From a checkpoint of a small transformer trained on Wikipedia: 12 heads of 32.
Each number is 200 + 40 x the weight over its row's rms, rounded and kept within 0 to 999. Layers, rows and columns count from 0. The size before them is the row's rms in percent of the matrix's.

# k: layer 3 attention key, 384x384, rms 0.0495, rows 27-31, columns 128-255
# q: layer 3 attention query, 384x384, rms 0.0508, rows 28-31, columns 128-255
# v: layer 3 attention value, 384x384, rms 0.042, rows 0-22, columns 128-255
# o: layer 3 attention output (transposed), 384x384, rms 0.0409, rows 0-21, columns 128-255
k27,117,186,212,228,162,229,166,175,224,279,257,240,144,194,238,114,305,210,257,207,185,185,188,189,138,227,229,243,199,204,149,194,158,116,227,237,203,248,126,201,193,179,186,200,257,184,190,162,275,223,210,190,215,210,165,226,145,229,221,265,255,196,181,221,114,164,226,202,143,178,119,134,166,201,151,178,248,209,192,228,251,216,258,197,161,207,127,222,255,159,257,187,150,169,211,197,145,181,151,184,186,164,228,154,200,171,121,250,193,239,166,180,200,245,171,303,182,162,187,180,127,253,187,227,210,184,225,218,186
q28,105,269,256,218,130,142,225,159,206,257,171,242,210,222,182,172,176,191,197,230,221,240,175,175,241,209,203,198,214,150,196,176,160,160,190,199,132,272,231,189,191,188,210,250,239,244,199,198,192,214,199,145,136,178,192,118,164,105,217,223,182,190,232,208,168,160,262,218,188,134,170,206,204,222,219,229,149,163,246,212,236,138,189,274,260,209,93,198,114,238,104,171,231,218,263,220,171,187,216,144,232,242,116,281,255,232,196,271,225,198,172,196,223,199,231,245,286,152,177,232,177,219,219,264,183,193,230,195,114
k28,108,194,210,163,270,165,195,151,188,241,156,182,201,168,155,246,245,193,153,230,240,215,191,206,255,196,247,225,111,177,221,178,246,184,165,236,217,181,155,257,227,174,199,265,163,219,209,167,144,223,126,180,210,196,229,139,183,108,283,159,190,170,198,216,228,162,223,212,261,116,215,208,118,187,218,168,178,168,206,245,177,130,148,221,205,227,211,251,152,193,164,131,182,226,199,167,248,221,257,200,292,185,163,235,162,166,229,193,177,214,183,169,187,186,212,192,272,231,235,217,137,237,172,254,98,226,263,180,170
q29,109,235,204,187,179,275,198,280,224,146,192,195,226,240,197,221,210,230,189,191,128,201,226,126,278,224,162,215,183,244,215,225,227,233,310,133,169,252,226,245,211,139,115,266,184,230,264,227,238,200,232,277,217,250,270,246,179,197,208,246,217,214,168,132,207,209,165,205,202,151,183,178,217,125,270,214,160,274,151,164,235,182,206,203,246,144,219,259,265,158,184,184,199,256,214,224,182,181,199,156,158,236,206,181,212,191,230,212,166,226,186,225,172,286,166,238,232,226,215,110,180,223,184,209,190,199,221,140,255
k29,112,258,202,218,177,206,153,190,174,226,209,216,305,255,216,266,143,196,201,137,214,207,203,208,229,202,175,219,270,142,217,117,217,214,245,146,187,212,164,249,225,217,209,157,235,135,180,224,152,195,233,257,162,266,234,181,219,208,213,255,202,187,249,221,181,218,227,219,135,148,212,203,192,193,255,159,196,136,139,209,208,179,136,209,205,202,227,193,223,149,156,209,310,144,194,258,163,267,142,159,251,246,181,271,227,220,207,198,166,162,168,248,186,219,221,172,250,185,139,165,264,232,169,169,255,154,158,151,136
q30,119,212,173,232,244,169,242,195,177,261,180,167,209,225,176,194,150,202,211,214,251,212,226,222,188,280,157,194,148,171,228,163,229,213,226,187,162,235,177,197,224,202,242,185,228,81,228,210,150,209,164,213,230,173,184,170,201,168,246,210,152,224,151,238,175,198,153,218,191,242,237,191,286,253,162,213,192,190,161,232,187,190,161,114,176,223,216,149,229,199,248,228,190,161,219,178,200,168,247,264,202,118,260,214,208,226,198,162,240,219,242,164,214,162,300,174,222,210,291,215,205,196,182,218,161,201,164,230,227
k30,117,170,188,181,154,242,232,195,264,236,171,188,198,188,219,172,164,219,268,145,163,212,177,136,205,250,168,172,118,201,208,240,183,193,170,177,178,162,151,224,224,247,238,135,262,192,201,184,227,226,190,175,210,179,157,218,152,221,251,151,194,212,199,214,232,220,213,206,299,194,205,201,327,193,179,201,207,235,231,149,244,257,261,168,145,187,170,195,232,178,171,305,249,166,224,238,185,200,202,257,186,172,238,239,222,222,154,172,238,206,274,190,202,210,216,234,206,163,220,158,172,122,200,263,179,170,134,203,203
q31,117,158,163,219,153,135,176,242,136,250,170,231,155,215,203,184,189,227,158,242,234,172,180,209,162,191,231,146,102,217,191,290,192,167,121,218,252,189,135,194,269,192,173,184,194,204,234,146,170,126,242,190,215,89,168,217,179,226,174,226,233,221,130,180,178,249,181,166,182,159,219,196,256,222,234,251,278,151,235,146,222,235,156,217,250,207,253,172,203,201,238,203,206,165,166,223,157,182,244,241,192,273,153,128,213,206,189,143,214,237,315,126,277,227,204,249,162,147,144,222,193,191,226,178,202,178,169,179,185
k31,119,116,205,248,195,208,248,133,228,150,128,88,173,153,224,224,246,231,133,273,179,191,207,244,106,231,215,192,120,200,211,155,153,174,160,248,205,169,175,187,214,181,228,259,252,207,185,194,141,193,253,180,201,148,146,161,216,206,205,249,220,208,124,91,216,242,191,173,158,127,188,243,177,218,197,168,227,183,241,166,209,199,226,194,235,209,165,239,203,204,200,149,123,208,115,241,165,180,233,212,118,217,192,154,173,164,215,164,204,226,279,153,193,223,139,240,147,197,203,246,156,174,218,209,240,208,214,177,195
v0,100,137,284,237,215,247,221,159,227,225,205,186,214,186,205,220,138,263,184,179,165,161,235,143,236,174,194,275,203,183,215,232,212,218,165,243,129,260,193,156,184,197,229,198,178,216,235,176,300,183,187,227,212,189,228,207,264,223,202,191,152,224,207,179,188,133,114,201,205,155,197,222,233,195,230,148,198,135,218,103,171,132,296,148,251,234,187,88,224,235,209,179,152,186,145,240,238,155,128,220,238,163,215,177,220,229,201,216,210,220,237,139,137,159,200,202,164,152,200,224,213,148,246,225,238,251,244,199,178
o0,098,162,270,231,234,270,209,174,223,213,228,143,192,181,160,159,174,210,106,230,149,154,189,154,213,202,177,272,178,247,210,231,155,174,103,263,162,218,222,174,162,163,259,144,152,168,208,166,264,174,269,147,203,189,250,184,194,134,196,132,231,207,186,163,120,106,145,168,169,135,213,228,254,203,194,189,165,201,209,140,184,166,264,139,208,309,186,136,228,243,233,144,203,230,183,210,237,169,170,186,214,195,211,213,232,218,150,203,245,233,294,156,133,156,209,183,186,108,164,236,207,141,286,217,210,232,213,191,191
v1,096,206,188,203,125,195,185,228,247,250,190,261,243,199,168,174,189,183,254,241,186,101,212,227,205,185,189,117,298,243,275,235,242,156,288,225,177,212,242,85,239,171,217,148,220,184,179,191,168,263,183,185,232,151,278,196,249,157,236,184,155,143,198,268,167,109,185,200,294,199,252,143,214,141,134,218,184,213,159,229,272,204,218,255,120,147,183,249,170,134,205,279,211,207,196,211,161,193,175,129,174,171,173,171,170,247,267,155,220,235,179,192,228,165,167,259,222,219,259,259,130,135,252,174,176,222,211,232,209
o1,097,162,161,206,128,172,228,233,253,232,185,220,210,206,208,175,157,227,211,246,190,61,251,196,195,220,88,132,262,187,242,214,214,195,241,184,224,156,228,110,264,227,200,208,177,178,187,164,163,251,177,233,238,163,245,244,218,126,221,162,157,165,137,269,190,143,225,180,268,204,175,165,199,139,154,224,220,231,198,193,210,190,232,256,129,180,226,195,199,181,239,279,284,196,170,182,121,205,217,169,153,149,212,153,194,186,211,222,265,265,178,123,298,177,142,206,203,239,198,200,164,191,231,161,140,225,232,162,300
v2,092,171,221,133,201,226,118,156,137,306,162,196,184,185,252,264,206,200,185,240,164,245,236,246,185,195,247,149,213,231,208,181,214,209,139,234,194,205,175,194,193,190,173,302,201,237,161,163,243,188,215,250,195,231,151,144,177,162,268,225,273,208,228,217,110,154,202,181,199,212,142,151,161,181,192,191,164,206,254,156,185,176,185,259,215,249,251,150,282,160,243,304,262,253,242,236,259,209,230,200,145,193,252,242,213,261,207,191,140,225,190,168,208,238,201,127,173,205,180,176,206,234,189,212,229,168,191,159,208
o2,093,107,188,138,235,219,173,166,133,273,168,206,243,159,193,216,190,186,149,210,157,276,171,202,135,208,252,161,143,229,193,243,171,187,73,209,192,224,194,166,245,151,229,245,218,223,142,181,224,197,226,173,233,207,193,203,178,188,263,190,232,184,167,243,135,187,223,243,261,235,149,176,197,146,180,227,144,226,270,174,175,175,202,230,186,260,212,197,255,199,216,233,149,271,219,259,246,205,160,211,164,217,235,207,301,231,200,205,197,196,233,159,188,231,239,180,184,174,187,184,203,218,193,180,249,259,211,123,158
v3,094,190,239,203,157,144,185,157,66,229,224,120,166,189,161,218,276,266,197,165,206,170,246,168,79,194,173,212,197,227,241,153,201,233,179,196,192,221,291,191,245,197,195,155,200,196,207,235,208,184,189,213,204,221,224,216,175,250,168,275,182,161,231,217,167,174,148,179,219,182,239,227,213,211,136,215,204,177,232,213,124,165,192,197,221,241,114,213,182,189,199,220,113,177,198,231,165,172,182,164,203,153,245,109,172,201,75,181,185,186,192,129,187,255,227,206,137,218,277,205,243,233,248,182,245,167,218,185,212
o3,096,173,242,279,153,203,167,166,105,258,233,195,175,243,121,166,208,209,215,209,217,189,231,233,168,163,211,154,168,217,246,181,232,238,168,207,227,280,293,181,199,262,179,157,195,198,184,258,185,173,163,223,230,216,221,215,180,235,202,246,191,215,253,244,249,201,210,142,255,167,224,186,179,247,196,228,217,157,184,170,176,137,192,176,191,204,157,174,164,203,238,197,192,220,180,136,149,174,217,173,248,199,252,148,206,180,97,189,179,190,233,129,107,215,254,235,110,188,252,188,225,236,246,220,241,230,228,224,249
v4,100,203,201,185,188,211,226,228,190,130,111,222,173,225,228,179,203,253,177,254,159,221,172,138,268,227,216,259,188,238,211,126,201,204,179,217,132,182,232,275,182,169,195,226,199,189,253,216,193,141,275,214,177,185,165,192,186,253,282,172,266,244,211,168,275,127,263,191,215,207,208,180,189,240,136,159,198,139,112,195,209,207,183,228,151,211,72,223,136,154,242,167,203,147,204,202,243,229,180,253,188,179,146,216,200,220,209,232,202,216,222,176,147,191,213,218,140,165,131,194,203,230,170,275,223,270,214,156,204
o4,101,173,227,150,217,231,229,212,225,133,90,212,201,162,227,201,192,215,215,221,111,180,171,152,242,234,222,235,162,190,198,154,196,184,124,215,191,172,220,207,165,220,231,228,177,173,231,188,199,173,212,207,195,205,198,146,170,246,233,137,252,193,238,152,259,125,241,209,238,217,229,203,171,177,160,161,165,170,81,261,218,207,191,180,143,238,99,184,169,171,227,177,151,184,177,168,247,163,145,183,192,285,168,161,200,243,203,258,177,183,258,184,144,244,221,228,154,93,158,170,204,228,207,246,208,242,197,183,260
v5,097,265,184,241,209,206,141,217,217,123,214,255,162,178,289,157,113,189,173,117,171,144,256,115,201,243,209,109,197,181,196,174,188,144,221,181,145,236,210,121,177,224,174,195,193,154,157,241,142,192,212,224,161,179,230,273,94,173,246,257,238,191,146,186,233,227,212,143,153,167,123,207,218,195,219,181,232,215,337,190,207,189,164,260,209,210,134,161,196,211,176,174,224,174,192,170,205,185,209,224,152,187,255,193,208,175,196,186,169,255,221,157,196,203,210,230,187,238,201,234,233,159,247,235,207,204,144,207,271
o5,099,227,189,233,208,168,216,229,194,79,263,211,155,203,272,148,111,211,122,123,109,160,235,230,217,207,179,131,250,200,222,150,221,173,220,145,167,202,211,159,176,215,210,236,269,241,216,207,191,197,182,249,133,208,198,283,177,210,202,223,196,158,170,156,223,188,183,189,155,205,170,263,159,136,250,167,218,247,270,182,156,214,216,249,245,204,225,224,211,209,195,215,275,195,179,156,239,200,288,189,167,187,152,172,172,210,247,192,82,236,192,204,124,186,201,238,168,289,174,227,261,181,205,201,223,180,151,213,219
v6,092,270,188,180,235,225,185,180,74,332,178,122,241,247,163,226,170,214,191,230,175,213,201,184,212,177,168,244,237,113,202,189,232,183,239,222,130,191,164,196,197,167,175,232,228,163,209,187,161,286,194,219,216,221,139,187,145,240,201,154,200,206,211,234,228,253,207,209,265,195,114,186,145,153,248,198,248,210,190,128,218,222,217,212,229,177,221,142,162,180,182,222,245,169,246,220,188,207,172,124,152,188,226,144,194,180,219,226,218,235,121,192,217,223,233,195,172,277,214,195,179,192,266,135,193,247,152,102,244
o6,090,247,174,184,186,195,231,233,170,310,162,190,212,207,68,263,221,239,195,256,132,248,152,206,172,145,168,196,231,157,226,154,201,159,229,235,197,179,205,215,235,194,213,189,193,275,232,180,183,251,170,199,258,177,173,177,207,213,248,199,188,238,192,209,237,190,258,225,236,173,142,186,142,184,222,184,296,179,194,173,225,251,237,200,240,216,264,242,188,128,173,208,231,235,194,205,157,208,185,193,161,228,151,178,157,165,187,221,207,170,156,192,248,219,187,247,157,238,248,163,203,181,226,223,239,240,168,189,235
v7,098,148,158,208,201,243,172,222,207,243,155,201,218,204,196,191,265,224,161,164,158,208,218,185,293,255,238,156,256,205,267,189,199,169,259,200,106,205,111,150,205,256,206,102,225,244,139,248,174,231,219,214,159,159,189,195,204,203,167,311,146,150,195,194,160,165,228,178,192,231,184,257,274,195,224,260,193,193,133,144,189,164,188,159,234,202,196,180,217,147,172,216,243,187,153,229,208,218,203,63,150,188,225,193,176,205,150,153,230,120,135,219,203,254,197,254,214,241,166,204,199,190,228,228,135,140,219,167,207
o7,102,203,150,156,196,219,187,210,227,237,189,205,189,220,214,193,266,210,156,195,157,185,191,197,212,244,219,126,258,214,248,196,187,155,294,225,177,207,194,157,157,228,212,125,240,194,181,272,199,257,172,285,167,187,127,120,177,143,197,160,179,161,246,160,165,158,199,145,198,210,207,169,263,240,250,285,213,157,161,225,160,157,200,175,171,209,225,215,196,185,170,236,254,221,181,187,198,179,170,69,81,196,180,241,162,136,153,150,221,132,198,283,231,206,169,226,175,171,162,223,205,230,239,313,170,148,210,224,239
v8,097,280,165,202,195,176,193,167,141,149,230,138,227,137,201,239,172,343,180,199,184,223,290,224,226,153,174,192,178,183,226,67,176,283,164,197,172,254,214,208,228,206,224,142,244,181,212,266,270,155,227,193,142,249,227,217,224,195,221,216,134,201,188,120,189,284,211,224,186,170,209,211,247,164,132,247,178,199,196,257,261,153,214,247,153,70,197,276,146,230,224,183,256,222,164,216,158,154,272,123,168,205,167,207,149,276,179,188,201,167,128,228,218,198,123,225,150,198,210,153,219,194,153,227,224,211,171,272,225
o8,095,245,199,199,236,191,216,155,182,178,221,94,211,190,184,211,139,271,129,189,175,237,249,200,161,155,190,229,189,232,261,123,249,261,135,237,230,238,205,136,191,167,182,130,238,170,223,219,192,166,233,153,167,229,227,181,200,183,229,204,133,175,189,186,189,230,211,208,225,258,225,143,164,168,133,225,181,246,197,278,283,134,223,143,127,122,244,241,169,245,197,166,279,173,218,208,185,176,270,104,135,204,233,216,171,248,147,187,223,190,222,232,260,175,181,278,181,145,281,171,204,151,179,195,179,200,236,222,174
v9,099,232,222,172,159,185,239,230,330,167,203,103,186,157,163,252,180,164,170,281,192,213,235,144,186,143,194,216,258,241,212,255,217,183,232,141,129,211,237,240,219,202,235,233,237,118,169,167,187,252,196,220,214,215,206,189,229,238,222,286,228,161,136,219,194,229,278,151,200,190,128,183,220,218,195,211,84,206,161,140,224,221,260,152,212,117,203,297,273,231,190,185,181,231,187,139,183,166,227,210,205,271,179,218,256,233,319,184,220,147,154,220,210,189,179,227,206,190,228,197,211,216,216,173,147,155,157,158,203
o9,097,211,197,186,184,189,235,217,237,200,212,126,169,172,156,223,205,208,139,224,168,149,209,116,143,126,201,245,212,229,242,223,205,220,292,167,184,203,263,230,269,217,242,224,268,141,201,141,185,217,277,269,203,201,195,158,257,254,131,240,233,138,231,248,162,208,267,154,203,233,152,198,188,188,157,161,58,266,195,118,258,215,226,232,148,92,205,245,261,250,149,182,167,182,177,204,182,149,211,213,272,203,220,269,300,243,299,189,258,199,127,214,190,181,172,196,215,220,199,192,203,239,264,154,152,190,209,171,205
v10,094,207,190,219,169,206,276,159,232,213,208,231,199,190,204,203,242,279,167,106,160,215,223,255,125,191,230,212,231,222,230,100,111,219,209,202,187,236,138,258,146,273,209,138,220,220,206,148,205,235,161,257,200,192,201,268,187,196,209,185,187,231,237,185,144,215,230,198,173,171,166,252,239,204,208,161,146,185,253,188,248,184,245,214,256,161,184,209,263,202,198,191,177,166,208,262,204,215,188,245,221,210,154,200,180,198,154,202,232,199,221,167,174,146,197,242,196,208,230,199,249,269,191,75,194,246,183,137,223
o10,095,225,225,201,167,188,232,156,237,179,195,185,199,202,182,258,182,264,222,163,152,210,219,213,118,200,159,146,260,261,248,154,120,238,174,204,222,199,163,213,103,203,157,108,192,132,215,199,205,230,228,201,212,243,212,218,169,178,233,148,208,193,251,180,197,242,200,175,117,117,230,220,213,204,263,208,162,191,224,204,252,200,179,141,239,200,188,241,275,210,176,223,173,182,209,251,268,208,176,180,186,223,201,184,165,181,148,167,283,197,213,221,168,129,257,212,203,165,221,182,251,258,199,131,220,212,163,140,296
v11,096,133,101,160,226,163,275,246,274,168,155,77,203,229,145,279,201,191,208,221,165,154,254,143,186,254,180,216,171,190,206,182,263,163,157,195,208,174,265,193,206,235,217,268,233,238,264,161,228,186,175,187,248,149,203,217,231,194,156,166,259,207,190,207,141,228,163,230,173,198,218,160,223,224,156,206,159,234,226,204,211,234,225,151,186,210,153,195,206,138,210,170,237,209,193,215,239,116,224,136,215,159,181,220,200,268,268,234,225,240,169,140,195,169,240,184,220,233,211,204,189,198,182,183,214,159,211,177,198
o11,099,172,124,175,261,122,238,218,264,179,153,193,173,201,166,231,175,211,169,182,165,184,187,178,251,200,203,290,136,211,239,165,194,157,211,155,196,130,175,209,216,216,199,273,219,250,311,141,258,217,176,197,238,185,177,221,211,213,211,218,264,189,207,235,211,184,196,237,149,183,208,171,149,182,218,238,167,201,196,227,155,238,210,183,211,201,181,190,245,146,196,201,232,257,153,168,237,142,247,173,258,191,214,167,160,234,246,260,195,260,121,151,185,179,222,173,294,216,192,201,179,225,224,158,206,133,254,277,154
v12,097,153,130,230,225,172,106,187,231,233,202,273,257,167,214,197,249,177,216,175,227,144,172,193,179,179,196,233,132,144,192,217,141,227,124,198,221,128,149,155,177,294,215,238,204,226,216,225,183,229,168,180,194,212,205,107,169,218,217,239,220,180,224,194,257,179,168,178,190,224,186,246,143,173,133,211,163,223,144,193,286,128,201,222,192,235,152,273,170,179,194,165,193,201,201,187,192,218,138,167,233,226,126,204,289,244,183,186,136,235,210,167,165,186,152,160,204,237,218,221,101,225,200,195,207,174,212,164,229
o12,098,158,73,307,209,202,200,236,191,242,186,260,250,185,239,203,238,195,264,194,260,95,171,202,207,165,156,215,145,174,230,202,187,201,129,166,186,146,165,242,150,243,230,189,222,159,241,184,196,234,126,184,164,177,198,171,200,212,183,265,223,143,152,198,186,147,157,163,207,306,177,181,220,151,137,178,171,192,151,166,235,160,221,257,177,205,134,296,182,155,221,188,218,182,222,234,207,192,123,117,202,229,140,253,301,215,181,184,204,252,196,152,197,171,150,154,180,180,217,187,108,205,201,174,196,207,188,177,219
v13,097,261,196,151,249,286,203,279,179,190,211,121,179,177,205,256,205,259,224,191,182,210,154,194,228,210,218,331,163,229,230,276,186,212,222,273,206,211,292,173,191,282,191,230,255,237,166,161,172,251,218,162,215,195,152,170,153,208,223,147,239,202,211,198,239,208,187,186,231,262,179,206,218,183,132,183,146,215,118,152,282,252,204,202,179,192,166,174,264,193,288,188,235,216,235,154,180,162,265,222,198,181,183,224,194,253,149,194,174,194,244,133,241,266,227,199,157,205,273,210,147,269,283,164,208,241,233,177,211
o13,095,233,148,100,185,272,229,262,188,226,225,210,248,243,146,269,144,226,156,221,206,213,167,197,215,167,205,300,229,232,218,276,164,225,233,204,181,224,244,229,193,227,264,241,191,194,150,164,198,218,199,177,217,267,144,182,157,166,198,162,233,251,156,133,216,195,166,211,250,202,182,207,175,181,132,211,166,163,116,172,232,259,227,192,198,194,200,142,273,148,199,192,285,230,162,195,124,200,241,189,207,228,209,213,224,254,169,224,159,216,236,117,209,189,222,177,161,181,237,217,125,291,231,193,276,278,212,180,224
v14,099,240,269,177,219,223,153,231,219,185,200,171,158,175,191,220,260,121,275,151,243,189,203,149,209,174,185,162,190,136,203,168,175,138,170,256,116,220,219,160,202,251,171,183,238,178,113,193,167,186,231,184,188,237,229,160,217,228,157,199,158,153,152,201,307,174,234,216,232,206,263,186,233,233,168,207,269,192,128,171,159,230,185,132,258,254,239,155,188,198,198,212,216,200,266,143,247,164,166,231,223,232,184,206,169,201,162,214,194,174,184,195,248,175,177,247,120,167,197,182,250,216,179,186,251,272,216,288,158
o14,099,235,245,252,255,174,131,238,190,197,240,185,186,187,238,194,214,224,278,164,207,177,153,184,140,201,198,162,192,195,190,204,144,261,201,220,143,184,157,168,206,224,179,179,260,149,150,175,202,167,253,202,152,264,219,105,247,235,171,201,145,209,233,171,244,149,214,191,238,214,199,188,216,248,194,196,262,184,165,140,172,210,217,168,199,239,193,138,218,164,204,247,195,213,224,155,262,172,220,213,188,194,162,203,184,188,130,233,187,189,140,211,279,165,197,198,143,165,161,166,229,160,206,187,230,186,171,292,181
v15,100,213,241,170,204,133,200,159,109,184,194,177,190,220,158,202,121,181,188,172,198,208,205,224,224,268,177,253,179,205,210,208,152,143,247,91,236,183,164,194,202,166,160,258,230,227,116,151,247,314,205,184,187,137,225,176,239,250,191,186,194,160,215,239,174,183,242,198,225,250,321,219,165,222,179,174,193,131,240,209,184,235,270,180,187,167,281,218,143,174,236,185,210,151,148,212,278,219,165,216,185,160,147,142,212,180,72,184,212,159,247,282,188,231,154,162,246,208,188,160,87,228,175,257,238,240,154,191,252
o15,098,251,270,209,176,161,230,193,109,209,135,185,214,220,179,249,181,210,183,187,168,252,191,194,248,255,186,184,179,230,187,165,169,194,251,185,174,206,225,237,173,182,180,245,183,258,97,193,211,284,175,178,182,171,191,208,271,288,157,264,159,162,157,225,193,168,247,174,238,255,282,227,144,205,178,169,159,163,232,210,172,276,223,186,180,192,276,176,216,162,254,228,266,200,191,227,257,247,184,231,204,197,185,136,169,197,147,167,167,160,216,285,199,194,122,134,259,214,200,221,115,225,141,238,222,212,139,188,209
v16,099,244,132,175,219,168,270,235,204,158,206,187,283,147,207,189,155,235,249,186,204,168,150,175,223,202,213,201,183,145,233,165,211,72,225,137,171,214,174,182,190,140,220,228,256,158,245,229,146,231,165,233,185,179,250,174,198,147,171,244,186,151,210,171,307,213,142,235,214,248,232,214,316,127,212,228,220,241,151,166,229,146,268,232,238,204,206,224,255,235,199,216,225,110,168,201,180,228,227,202,129,248,207,133,160,208,131,260,207,200,184,196,235,245,213,215,222,169,78,207,146,158,210,274,211,156,190,251,216
o16,100,287,183,243,194,175,188,191,209,124,217,161,261,175,200,254,150,238,215,224,238,185,190,189,297,201,279,203,157,169,208,124,172,163,239,229,169,193,183,128,220,191,244,244,244,193,195,247,173,215,207,228,204,211,209,171,221,128,183,238,179,202,204,214,263,168,179,222,226,233,228,263,255,166,178,251,196,227,150,208,207,190,236,241,207,250,192,197,213,242,189,211,231,116,155,210,137,243,180,207,79,232,242,148,142,221,128,251,177,153,210,186,253,188,191,145,195,184,91,235,180,169,171,231,163,141,215,198,153
v17,091,180,211,235,215,157,141,127,258,172,220,219,197,242,230,208,222,234,228,225,230,207,224,219,151,290,249,208,165,157,216,281,206,242,222,193,123,165,213,213,221,139,215,235,126,241,178,181,290,183,203,129,204,140,165,242,209,181,175,243,192,207,120,234,189,138,155,154,213,167,126,176,211,213,168,125,181,178,161,225,125,189,208,175,246,157,175,203,265,213,264,246,253,129,218,184,179,191,141,217,233,188,187,222,165,148,157,202,212,225,148,222,207,225,177,251,186,211,214,257,162,203,179,134,206,208,213,207,248
o17,094,193,242,142,200,245,143,166,205,192,220,268,164,222,183,209,191,169,185,215,254,257,228,190,145,254,233,184,188,196,196,306,281,186,203,185,148,199,259,229,224,152,207,201,150,252,136,192,248,157,186,166,232,143,199,287,163,153,146,142,171,227,149,180,220,132,183,205,259,137,160,194,205,224,177,212,206,233,189,252,104,179,152,190,228,183,202,156,230,231,213,233,294,165,199,189,158,194,182,222,222,216,184,201,163,166,195,217,264,175,191,187,176,204,185,181,203,267,139,280,207,253,132,116,176,266,223,180,252
v18,091,130,266,207,208,203,184,235,240,195,227,237,150,148,191,227,187,272,244,233,202,161,265,185,121,152,235,239,208,164,292,237,220,173,199,245,176,185,130,136,169,146,227,232,220,158,300,186,139,97,178,202,248,225,229,265,188,120,218,223,295,235,163,157,271,51,198,252,159,242,190,185,227,140,257,158,195,277,214,204,178,206,216,188,277,211,143,171,241,251,197,202,211,167,195,230,151,178,170,184,231,112,295,177,208,194,191,167,235,217,158,142,245,228,175,215,233,218,218,220,169,141,198,238,222,224,248,289,223
o18,093,180,208,169,227,198,155,177,241,188,347,213,233,219,146,122,212,234,185,219,159,180,207,145,152,167,163,236,196,182,291,191,251,176,169,221,182,244,156,206,134,206,194,233,172,181,274,287,188,150,192,280,170,221,188,251,275,125,246,140,254,298,111,231,253,182,216,218,243,146,176,181,230,252,313,175,193,226,202,174,129,184,242,205,207,213,159,167,266,249,186,192,201,194,219,211,176,173,191,172,279,108,194,188,178,199,204,215,210,219,165,163,271,202,196,217,296,167,260,193,237,216,205,220,111,219,265,304,254
v19,099,197,256,194,193,204,239,205,202,173,180,191,154,200,239,174,242,205,189,121,214,194,250,243,164,111,217,273,201,182,179,200,140,226,262,116,292,169,222,172,220,159,223,181,210,250,246,265,189,149,219,206,174,180,197,160,242,273,224,243,172,181,301,225,196,263,206,200,235,185,150,273,181,225,198,248,225,154,223,152,222,176,184,252,170,155,231,231,207,127,161,187,216,169,271,241,190,236,222,215,247,197,145,163,153,223,166,209,204,174,170,260,221,166,149,223,271,272,131,151,221,207,221,186,181,261,242,212,223
o19,100,158,228,197,198,232,226,210,253,163,131,208,182,202,222,230,247,126,118,166,266,218,236,227,189,138,213,188,232,264,171,218,213,172,248,143,258,173,256,151,235,167,169,152,152,234,254,283,197,148,181,188,172,124,170,174,172,236,253,199,217,147,226,174,214,292,182,217,227,181,193,221,172,211,226,253,266,167,174,194,228,170,202,206,182,225,217,275,223,164,160,170,245,228,229,205,154,218,213,201,229,203,153,180,205,206,160,198,195,150,219,295,268,164,78,173,244,251,124,148,254,234,240,243,218,215,217,190,225
v20,093,194,233,164,168,199,181,276,116,142,235,230,222,206,105,215,159,238,196,207,232,207,231,208,199,168,151,125,227,150,204,279,246,183,213,240,220,198,282,178,231,207,236,142,216,139,212,165,244,234,183,132,244,180,236,206,189,209,199,171,204,166,125,175,202,225,212,247,189,218,214,231,204,206,178,183,228,134,195,197,183,178,146,220,165,38,213,199,309,230,173,202,215,143,167,188,193,244,219,229,152,138,149,214,213,158,229,179,191,170,282,209,150,170,245,92,142,215,236,184,220,208,191,144,214,250,221,142,226
o20,094,199,247,183,203,160,125,166,170,141,233,213,213,168,190,171,213,171,189,197,209,208,179,201,136,194,187,197,173,172,212,243,164,175,154,200,266,166,209,199,192,196,271,227,209,89,258,115,231,265,271,140,249,216,199,166,189,208,202,176,216,124,186,200,211,242,228,233,160,228,161,177,240,158,167,156,224,202,188,162,193,164,223,199,247,81,198,177,226,223,214,203,166,134,119,189,197,237,235,210,135,124,165,209,228,176,199,197,134,194,257,173,157,235,238,125,146,225,238,164,169,235,232,162,209,295,228,178,174
v21,099,169,240,249,136,259,183,159,213,150,229,208,181,217,186,302,198,174,155,234,241,180,140,193,259,224,223,191,163,237,164,162,224,194,192,252,169,182,203,200,244,229,228,171,172,207,189,147,169,190,196,161,192,216,203,205,210,220,231,123,129,225,216,177,190,154,241,200,168,189,286,179,203,205,208,139,154,237,169,322,282,193,204,240,231,174,152,249,204,172,202,260,205,128,183,208,212,181,236,297,207,142,204,195,229,166,261,209,197,150,176,191,264,170,218,196,163,191,174,187,212,207,267,214,126,237,263,164,264
o21,101,177,224,198,149,274,182,151,215,142,234,185,209,215,216,293,211,163,91,233,243,156,165,234,218,180,145,240,154,210,209,172,212,217,166,216,197,148,178,173,249,180,208,202,139,204,207,132,170,160,144,186,196,247,234,208,258,217,193,151,167,218,167,171,238,166,240,222,141,138,250,200,141,226,213,206,125,189,202,273,274,180,212,216,232,130,206,184,203,182,217,255,201,137,180,168,190,183,192,235,225,155,164,214,212,163,267,226,172,184,174,172,184,222,217,222,158,201,155,240,221,175,259,228,123,194,269,156,256
v22,094,196,193,208,192,246,203,175,232,167,168,199,180,140,226,219,248,172,181,206,199,208,226,197,212,236,179,183,234,152,183,156,246,247,210,189,204,193,236,208,85,278,159,257,217,145,225,189,200,227,199,254,193,201,189,215,158,168,180,201,278,203,248,161,204,205,246,200,250,151,217,199,227,180,219,200,284,241,130,163,236,227,197,231,171,98,187,201,173,268,191,154,261,205,216,196,138,173,198,202,252,150,226,244,201,236,264,216,150,167,210,274,203,219,225,172,171,220,209,217,202,181,153,250,211,176,260,280,169